Weights of a small GPT-style language model, trained from scratch on English Wikipedia.
Size: 16 layers, width 320, MLP 1280 squared ReLU, vocabulary 4390, 43.4M parameters.
Architecture: no biases in attention or MLP, normalized queries and keys, hashed n-gram embeddings.
Training: a variant of Adam for these matrices, 18179 steps.
Each number is 128 + 24 x the weight over its row's rms, rounded and kept within 0 to 255. Layers, rows and columns count from 0. Numbers have three digits each. The size before them is the row's rms in percent of the matrix's.

# layer 4 attention key, 320x320, rms 0.0691, rows 151-250, columns 128-191
085:135124115165155134140139137126074131114078110134137095135138152166160150057119154140164123129125100104156132149122098143116117125102105162138105120118142179138114119134104162162095166159124113
102:159106125164126119154157133149108115121122113123159121110110158138157173101099133155127129131142114070109097145178131143138115154121100112134077122082141148144081151125151124135109153161127099
092:140118094144095121103089129119184127128130168144107125091090131076158120141117106140102154121120104108117129134127117093087121153145104124133120146151125135106118115126124105104129159144148143
089:108171176098152127104147159116140135134131079130111142156077127106173098166141151118129100137090146117131142125158158104140123104104125121125164123132146102106148094156098124106129129112132141
102:110130086206084118131119105177127134120157137103149111140091130084152130133127129126114143111145127113114102138171167151130116153147134082130151114164133160151147114139133120125098163117142105
086:139103130097106131153129136062121156171097132141108129082134105140125124100111100143089163120101127131135130140111099125107146115080119144127095125135149138074148121102097133144119136165123161
097:129160132154152151093114104149113110090098143118125130113127156151129156100116095137150132151154117133156110160143148159093116125104130151114103140119164122115104106138171146162100139155115129
090:152144113125117134140086139151164125141166159141134147115095129141108150144104092108132142126138132138073133121110131118117133127166127119159115147171096103136117139140144128085121110127096152
097:086163125112163106126139093141154097102136116119120106182128133135127103180151108119127104140144158138132177120132132114163104137125131132144165122159135100148178105152127141132134181147123169
112:136144194165171161143153127127163090174110125126119123116180091069109103140108110166158137107157105143129070112150136132137105099114106141113119128142155111141087167113139111123212145131125102
121:159100142138085110127116111134101133126151154190147137139152120136155157127122137109111154151085155142125127116114114123119172147151116111127136118109095119096113152129140150157128110045099117
175:124152129107159158144159181167162151136130122170122115097140122118159116100132101075141113126122112148145105147083121107107121118127109136135122161120143132131112097095061145144109140126082157
091:117134137136147149129129055142151120122176127083137140150111150093144126156111147160133128114151120162157126154138175143137082107181110153146116099157128152105123129128155123142141163109126082
281:121123108140110120120115082111116088124116133085138139145118152133106109168130157194136119115140110127139151114161140169115114098141149135129134099136112128121130145150170087119138145163132095
078:154101143141118099106092129066102131127160142156138134143121116138135158111097127135106173151107166102094153104107108107147137163116148132120109117136094117106128137150171141128134132087179102
088:122131158165092123117132134100167090154160122162104124150112159131103138123110125131149115122164148111133137135088135102160112146107159155174170138126168136150151119111118107145142158138111100
090:135127128152082126167124134105126118123111129142106096132062134094133132116121151173122101138121101105114098116146108105138134122101135098106132108111140139107126149134151150110116157091168138
091:139130068101107131141149112128091120067107121122121136132141161123106106129119143174131090132148130108069136108111149105060122128124120125123148087127120125104111160107103134084122154125141126
074:137130117130145131158149099114077157116111151128160137137191111138105120133105100112100166127143130138080120139124130079132174103138143124114127109158070164101129143151120117124099136144135184
076:077120086118154127159135124107102089104116146131141128171128140149080120133062130134161177105098124106110121148108132124101135112167101129152082141123109124098159104113129120119128147179115146
090:113141084131178158167121141141119112104152155125150116135125126135101131083113121117131142133089111120111110128162128150098143088124119126129088125121086134084150129132134125156162143147133140
090:111113153156127115145132147104118137104051123106140148151108138141082093153115115130146182112143137095100145149119141121106113123139117098122113123132122146121144089142129153091098133157115154
087:155124113170159130134126141130093097122148096140129145118096103156090110145139112140143136123129127145137131123136116164163162124106147154092123140112071101146133173142145138130177124111139131
094:090095104148119090196107130122066095104105137130179132146135132159101165110069154115137179127124142113106134137089129134125149089140157112147081141127064148099159115120140098161143155141133148
088:142107153106122091123148094162085173129109153086155148128175120114088140144133131102143107107117116133112151120147129105140141127146149120132106103105116157127120149104145152112143056170158135
085:153144136150146132111131131134121096149131121134094142076113096095148085142142131143102104123134120166164134102134114152153138162104117156110119145134133110174148146119134135155134083087167122
087:094135093099149094143133118099100094091145129178111143158137171123135116140152161140116154141114124135095122090091148151078104086137085143095127145150135120113139123106118140088079108125100117
083:174146176121155161078146127157156163167159116127099133108122085113159108152176101119116105115133106175174117114146128129168140178100146169126165122141156106164134141125129132161170096114139128
081:132147140152102121110148104132102186089116111164118112150115140143122105144161134162088134173146097145093115085138098102116160120133107106088160065108117164103128178110139162111170073134129124
087:202121112094117143163101114127096087118137143101126135114150093120078138133152091105132101118121126143140144136146143129149154124115167147183111148133093120143118125148136112135114188123183154
085:130158066125198141123163140128186076107137133109108146111080123148142104124090152172169118099130139130175098122110139168131099148126146180147110168134141082174131116142145114154165195138158101
092:194123125154098114162091145126105108152118100123147142109144124127121143108120122121158126120149173115139135144118130132170127148095161144147129152129083131151127111172150134144141182117145129
079:054118115168138121131125118120131102116133131188101129114084140124149131118119118164125162141131113133119114125110133166100152128147090149089144133110123137128169151114142095155152087127128118
077:180134132097126164090121144116187135162133133125088139135122127115157126134172100127079083144119118152152140109138108137135125156100102133113163137120140115122106144114139164123151095122086127
083:123104118175105107128114170112136106154137105122153106127080131156157149111084139104169139105150166091124123160121111149174122131138177109113155137128132132133153155173142105124136133099103103
092:089107102138090103157139134125111140102098120120157130154121153142117126147086147132173140123147128090073135151096120107098124100119150092149098099125123157080169113095114118087099105134125115
090:098113177152140095130107136131154114157158113089125104134109135142120154104099121114166124078129146079162119142087150159156117157129182127140137163131157112127130118185131115139164133141129127
075:115130062109173136112144093124124124109081150092119135081170119110123102127134175131102119151114098122117144096165113152084136125129111150083097127106119121130126147089169121139125094132157142
085:175100146181122113140113155117111162148087111120138141113129118152122148175119119143155134128148139136123156136107112138148149129122128136140129114120083136125150131144150152123159115132108126
083:095127134104141114136149108139107160072144164138107137163165125123084103106137154150092125138108073136097125114153094122078152117150099113111135081113141147091147161083113166086142104162159136
088:117144147145115139099133146117209099178132094145109118128098130125177132157114132134151109118146132121160147145114136126128088139142114115159146132128194113146125084131112102150077154134082100
089:137122109139119149153165138126182135158160148116117124111154138113150118148182100124128104126112107122129116164116119122153132143144128112147146094132179159134083120101091123120158133108093104
105:106121137115129114127111106152118095121123106118193139123120142146119133130111114138117157111130200108092108111178076122150114123134165135139127126095104125126143107139152136111094107119147071
153:121127127165111121111127116130104106135109137073133164153116159130114136167111156166124127113118122133114164106145156133134117133149139141147121101144129127138130127145163105117169172151158100
162:108113109137114108132119101123129112114108150087131143148120126139106131187114128154120130142142119138144171112146128148121111121153137119129112114144115105118129133149165100130141124181153111
329:144124132119132142157127162137131151125158110180131102112116099114153131085129113082121117141104118128104105137101113097141152140112119138124118138116138139137115125096081166128106120084116148
066:164142155142183143090172151146120120156144093142097108124156160119129114115151140144136115093139166091120070125151144161112120121105118131112160119078135184147163159149118098110135125119099162
063:108143088144129108116136161116144093161127131161117150143101131142109165084156105154074135134125134102111110162086117111103168125103163128123120114092130160129170097108111105139170125116129121
074:121124115136096135091113148120142126128132159134154121160169134143141172134111124159132085095129094096146155187088120111144180107101150139138141144110118112128113128142119130130198107143147145
067:133139121139147136070146116135117151130102147140109100139142108142154122157141147113107136166142145116103146130155146147138123167098138143142153127150169173131053120126116136148103164120125115
071:093111088115092119108129150139142130157134161140134140141095121119172173103141120164082138136076128080133135134096117125125163122151150127112098136115135141152169121118163105128148125071135117
066:118108141098145119136131137125125125128144119128093105113167184122120131113149094176129125112166141116112141162094124114146117100144108079142149125105133120162105135139123107129167130126158109
065:106108149126119154124096122155117111145127148086104079146121150128149127157155117140153158155168122111159114127150114143118158144138111120152150092116143126172113157115135074168145159132140141
059:143150117121099150120108150130120085173141116152138108122117115138078175088146094133123112136097094132137107150124134114145142108099112142153117174134118110158157097146110131097148106124141113
066:152157099105097112124155140114176125137115153117127151131154127131131183102129144114095149097106116130114145169113150128135126116106172130130111138104148131134171101081119134126146140139146130
070:144117138100138147162115106120131156138142138081132115098146161139082109142133158147156132119091107159145144116108148138124090102147114088123107168149112116099133146179115156105109117119152152
067:129104106099127136125127110117166190121147184113160131121152148138118130103136145112170168117056129108177144125132113147152136112136121092100127157089123107100175161145127161128111110138155116
061:106116109121083115093151108148175117152143195098143076108117159111102159110169089151082119118105143145137130165119135128164141145135151125086128129126119148140127147090072065156199151102170155
069:117117158119150131134158121143138184116131110168111121106123108103102088142160126092178134114115153122150142080150127119127094154173093137114126112174130119134116146168131152142078119104125126
068:122161112123135128114128153112134144127104144160148138162063072117133160111141112125097141123119130139132133120149087131081128152099154160114137141125130144101137095128122128142129108079105148
073:108125119120115085119189116144155157124139089149102124128136156162100121091172139119110125081131171113102137116146109187170104138135130129124142110127119140158154125093090107112120126103161146
068:161146138148167131162129082129169164121157147119144105115142108125092097158150148131180129142167110149186146070137134143118107149147110111099134105143097119106132126161102180154098155097120162
064:117108118148133167141108133122130115119097164121159119124109102143122186163115141122157141101159111118154136130142101101104161123110171161123157107097143140147101124149201147114133133142108119
062:132143122106140136114181112123179153100093147183120119122185148144102135069193177132137127110149156094128128097163112142128117119134114122121164126079128136119136131127116162142134114138132094
067:133115139125123137123081127141122128140122120117166109142163123109103117107115205136183115132104132106131133108127138129128110099143138130134140142134110083129106158192162179127145110183139093
065:119134151130126106106176119102131154080121098141102112138160140128117137104172127146130099087194150105125151156138123122149127141113118112130149091126138145129134128100101126142172116149140142
063:103114127166100113127126117107101079110113116113096099103093130113140147121128088113141105088118105115124155174096125097164086133113183145170118105138127177153157129124140111136129148076120181
059:144146128093131158132144109143142131111150146130129130103136154124119110170138111112144111077168099123106167124133160148134095126122129149117127124177156145112087106141125131146139135117137182
083:145132153138157122154147108114167172089128116127120139120155159128087090139133157090194094126189113135153137110155160109122103124139102109137146108162129101108094120139113157149119157157126128
063:137128178159124111119163142122078134124109086155085135148178167138125106147155171173134099106211141136099152145147113154115116133132129125139144051140122091157126156096102107120137106139106112
073:166139155156141189178118139108119124096122101126149120111159091126124128150084121118128135136138106176117115120131154122114130113138086135144134147136116090094115136135142180106134088171092125
073:121132102123123112106194136153156169148137155174120127145129127139128135115188090176110103101143143152139137091201094130111194161150132147089136095127118124147144134092103096153161127072122146
071:095110152114136135133134112141102116123128145131112090075092090106134112151195070138094137109088125151129107091092077123155080148165120141088118149134125177152149128121138133126071115050142155
110:110150149130124144100123137087132106148124095102129106169129166093119111128145103169114101123102093160123129144116162127109107087128117110114141136091107173134136113166132139072098154156111169
107:129145103148140136107100124097144127161147129106118117171144117096133078129116142138146108114127068149130125126112156142128093084115117098120114131151109146098145126139123126095122147176105149
087:126177136069130145163129127148137136128133123125095138088135134141125177115143149108130152158141174164123114108126130117171102168106113164103122143131134102126166172124116151149144117100179110
146:141143154130134139062131147100177142130157121103117106186149135067175070144149114163117103119135103111147106133143143124126165116127125123128140114107153161141145129178124133071084167140057122
101:099112147122150133125135136133157071154130130086110110141125093130110142148121149144170115112152145126145111100149176188148116129118130135131163117140157125143143116144111103137163080115123115
178:132139120165148140101142116115117107106116112072122123135154155117154097157135093171157123111162111142140121161146122160076124117107108101126125119117145108116131104143154102092101177151073129
124:076130112092148139115136153131131111118128149119136139191130135130131165118101163112176111124146165122150154141131157136157128108151148140107130154135113135128159111150130107137161050117108115
123:098124127144111101126084100104143127117110185177124129162110119156114158099124115143142124131103128111125120131116156106159198106153130111128107156151094135138119121167135127083133098123117128
107:110136118122143130129136136107142142096126159151147163178116151142119152141120186139156124152106136103094157128115128076172144100129128130135132166113093127120179138133123126101129109128168113
095:141104128166093155092134135134100153119151141106114120106191113125124147101128128133139159114155100130127129164140099152141149143096119137151089138159134123115123139122133154126148154159115116
087:106169123115102089126125109150104135134115123131119130115094144131121125144141158132087101140120118129148112118133105132111135119094135148129095124090126150111142120152115099151099166133146151
112:067122119116119120101114127130110112177120121140127112175101109166136137125111149119158094111115160129173106117131169163135142133125110155092132163146159147130124085154093118120114089105106140
096:143126124085164147092140126131123108161129114121117145137110111119167154113143169142127089097145135146165098115145143173137127133136129114109134133112171121160112119128136121133130084087113100
097:122121125132174116150152140131142086117131168107144143162146126141102169143092092110129139147154192109183116119167162097146107162149131075126152088125120119123137117141122068160139111119135106
097:089145119136142074156135131142147078058103134155138162144129160157092145184143087096130139203121146090116149127130127098125113102124157096138127084124077148093162127091164090154133140104147147
096:135107098129129130126117111128128149131154119097129109106151124089152135098138101169103114096136133148125115122150132143093109169164096106093120150157174113157089103126152143101140137149110120
094:190147157115138167127126103114124142170133106144118132074121139127173095145144108160094118073101101134146086119127131123096111130123107147128135132093174110154095128146114160116094217148118160
098:179113160113148145128162121117108147126124151107137137089161130077123127114112143130110126113149140116155128142181114099133126142128132082147095097094152089130155161110141145135148134147160102
108:163132138159102130157099090100113129107119183172131112138111118138126127120125133125150138141101109116128105128120138087131191110135124128179119163126099132114097163152127138092117138137137121
100:107128140110172150135150134143109148135115116142146140158110146130158146136124185153148107103128159146138142111153150124138133138123119158101125153088133124137148130120125121147136116120136130
119:082133105092144116135124143130145143115104133139139153205117131132134153148120111124152124129124181106141143130116166132144121117160141117083160144142104150145152104160118116135140042102117117
109:041142108096135111152148144143101144147103108144147147149100149168125139156124163097130107170113166097121139141142110139128124127097141131119127104120102146114152084107102105171152130153147163
098:133119107121135148145135104147162102139149121085111108118152132070164114079149117167109150086152098146108150146133121170123104163122139109113125119141176142162117136140179165144159099135110106
091:141119147159092117143116158113062167132105110132125138123124081145086131144108093103128140141082124114156105121121121116121144099094118138130098106139150126091125134111103092136128151151151133
110:130106151107116134084117145140115130168146096116126112141142079125130128136146123143137097074143147132186085120140160197139162149136110136107144161120179125151104118160096144096104097107102128
103:154124125119125188090157142111108158148140117100142135151136106101138125108135197130106075104163120167175131146149128140164130109114120141114123169119165134168146127133156151149156085108116107
120:103131114131106076157102098125127135074084173158153135149091157146109161131123126127143157170093142098078145123120123060144159084152147114156099127136066135117122140139134123112136106133170131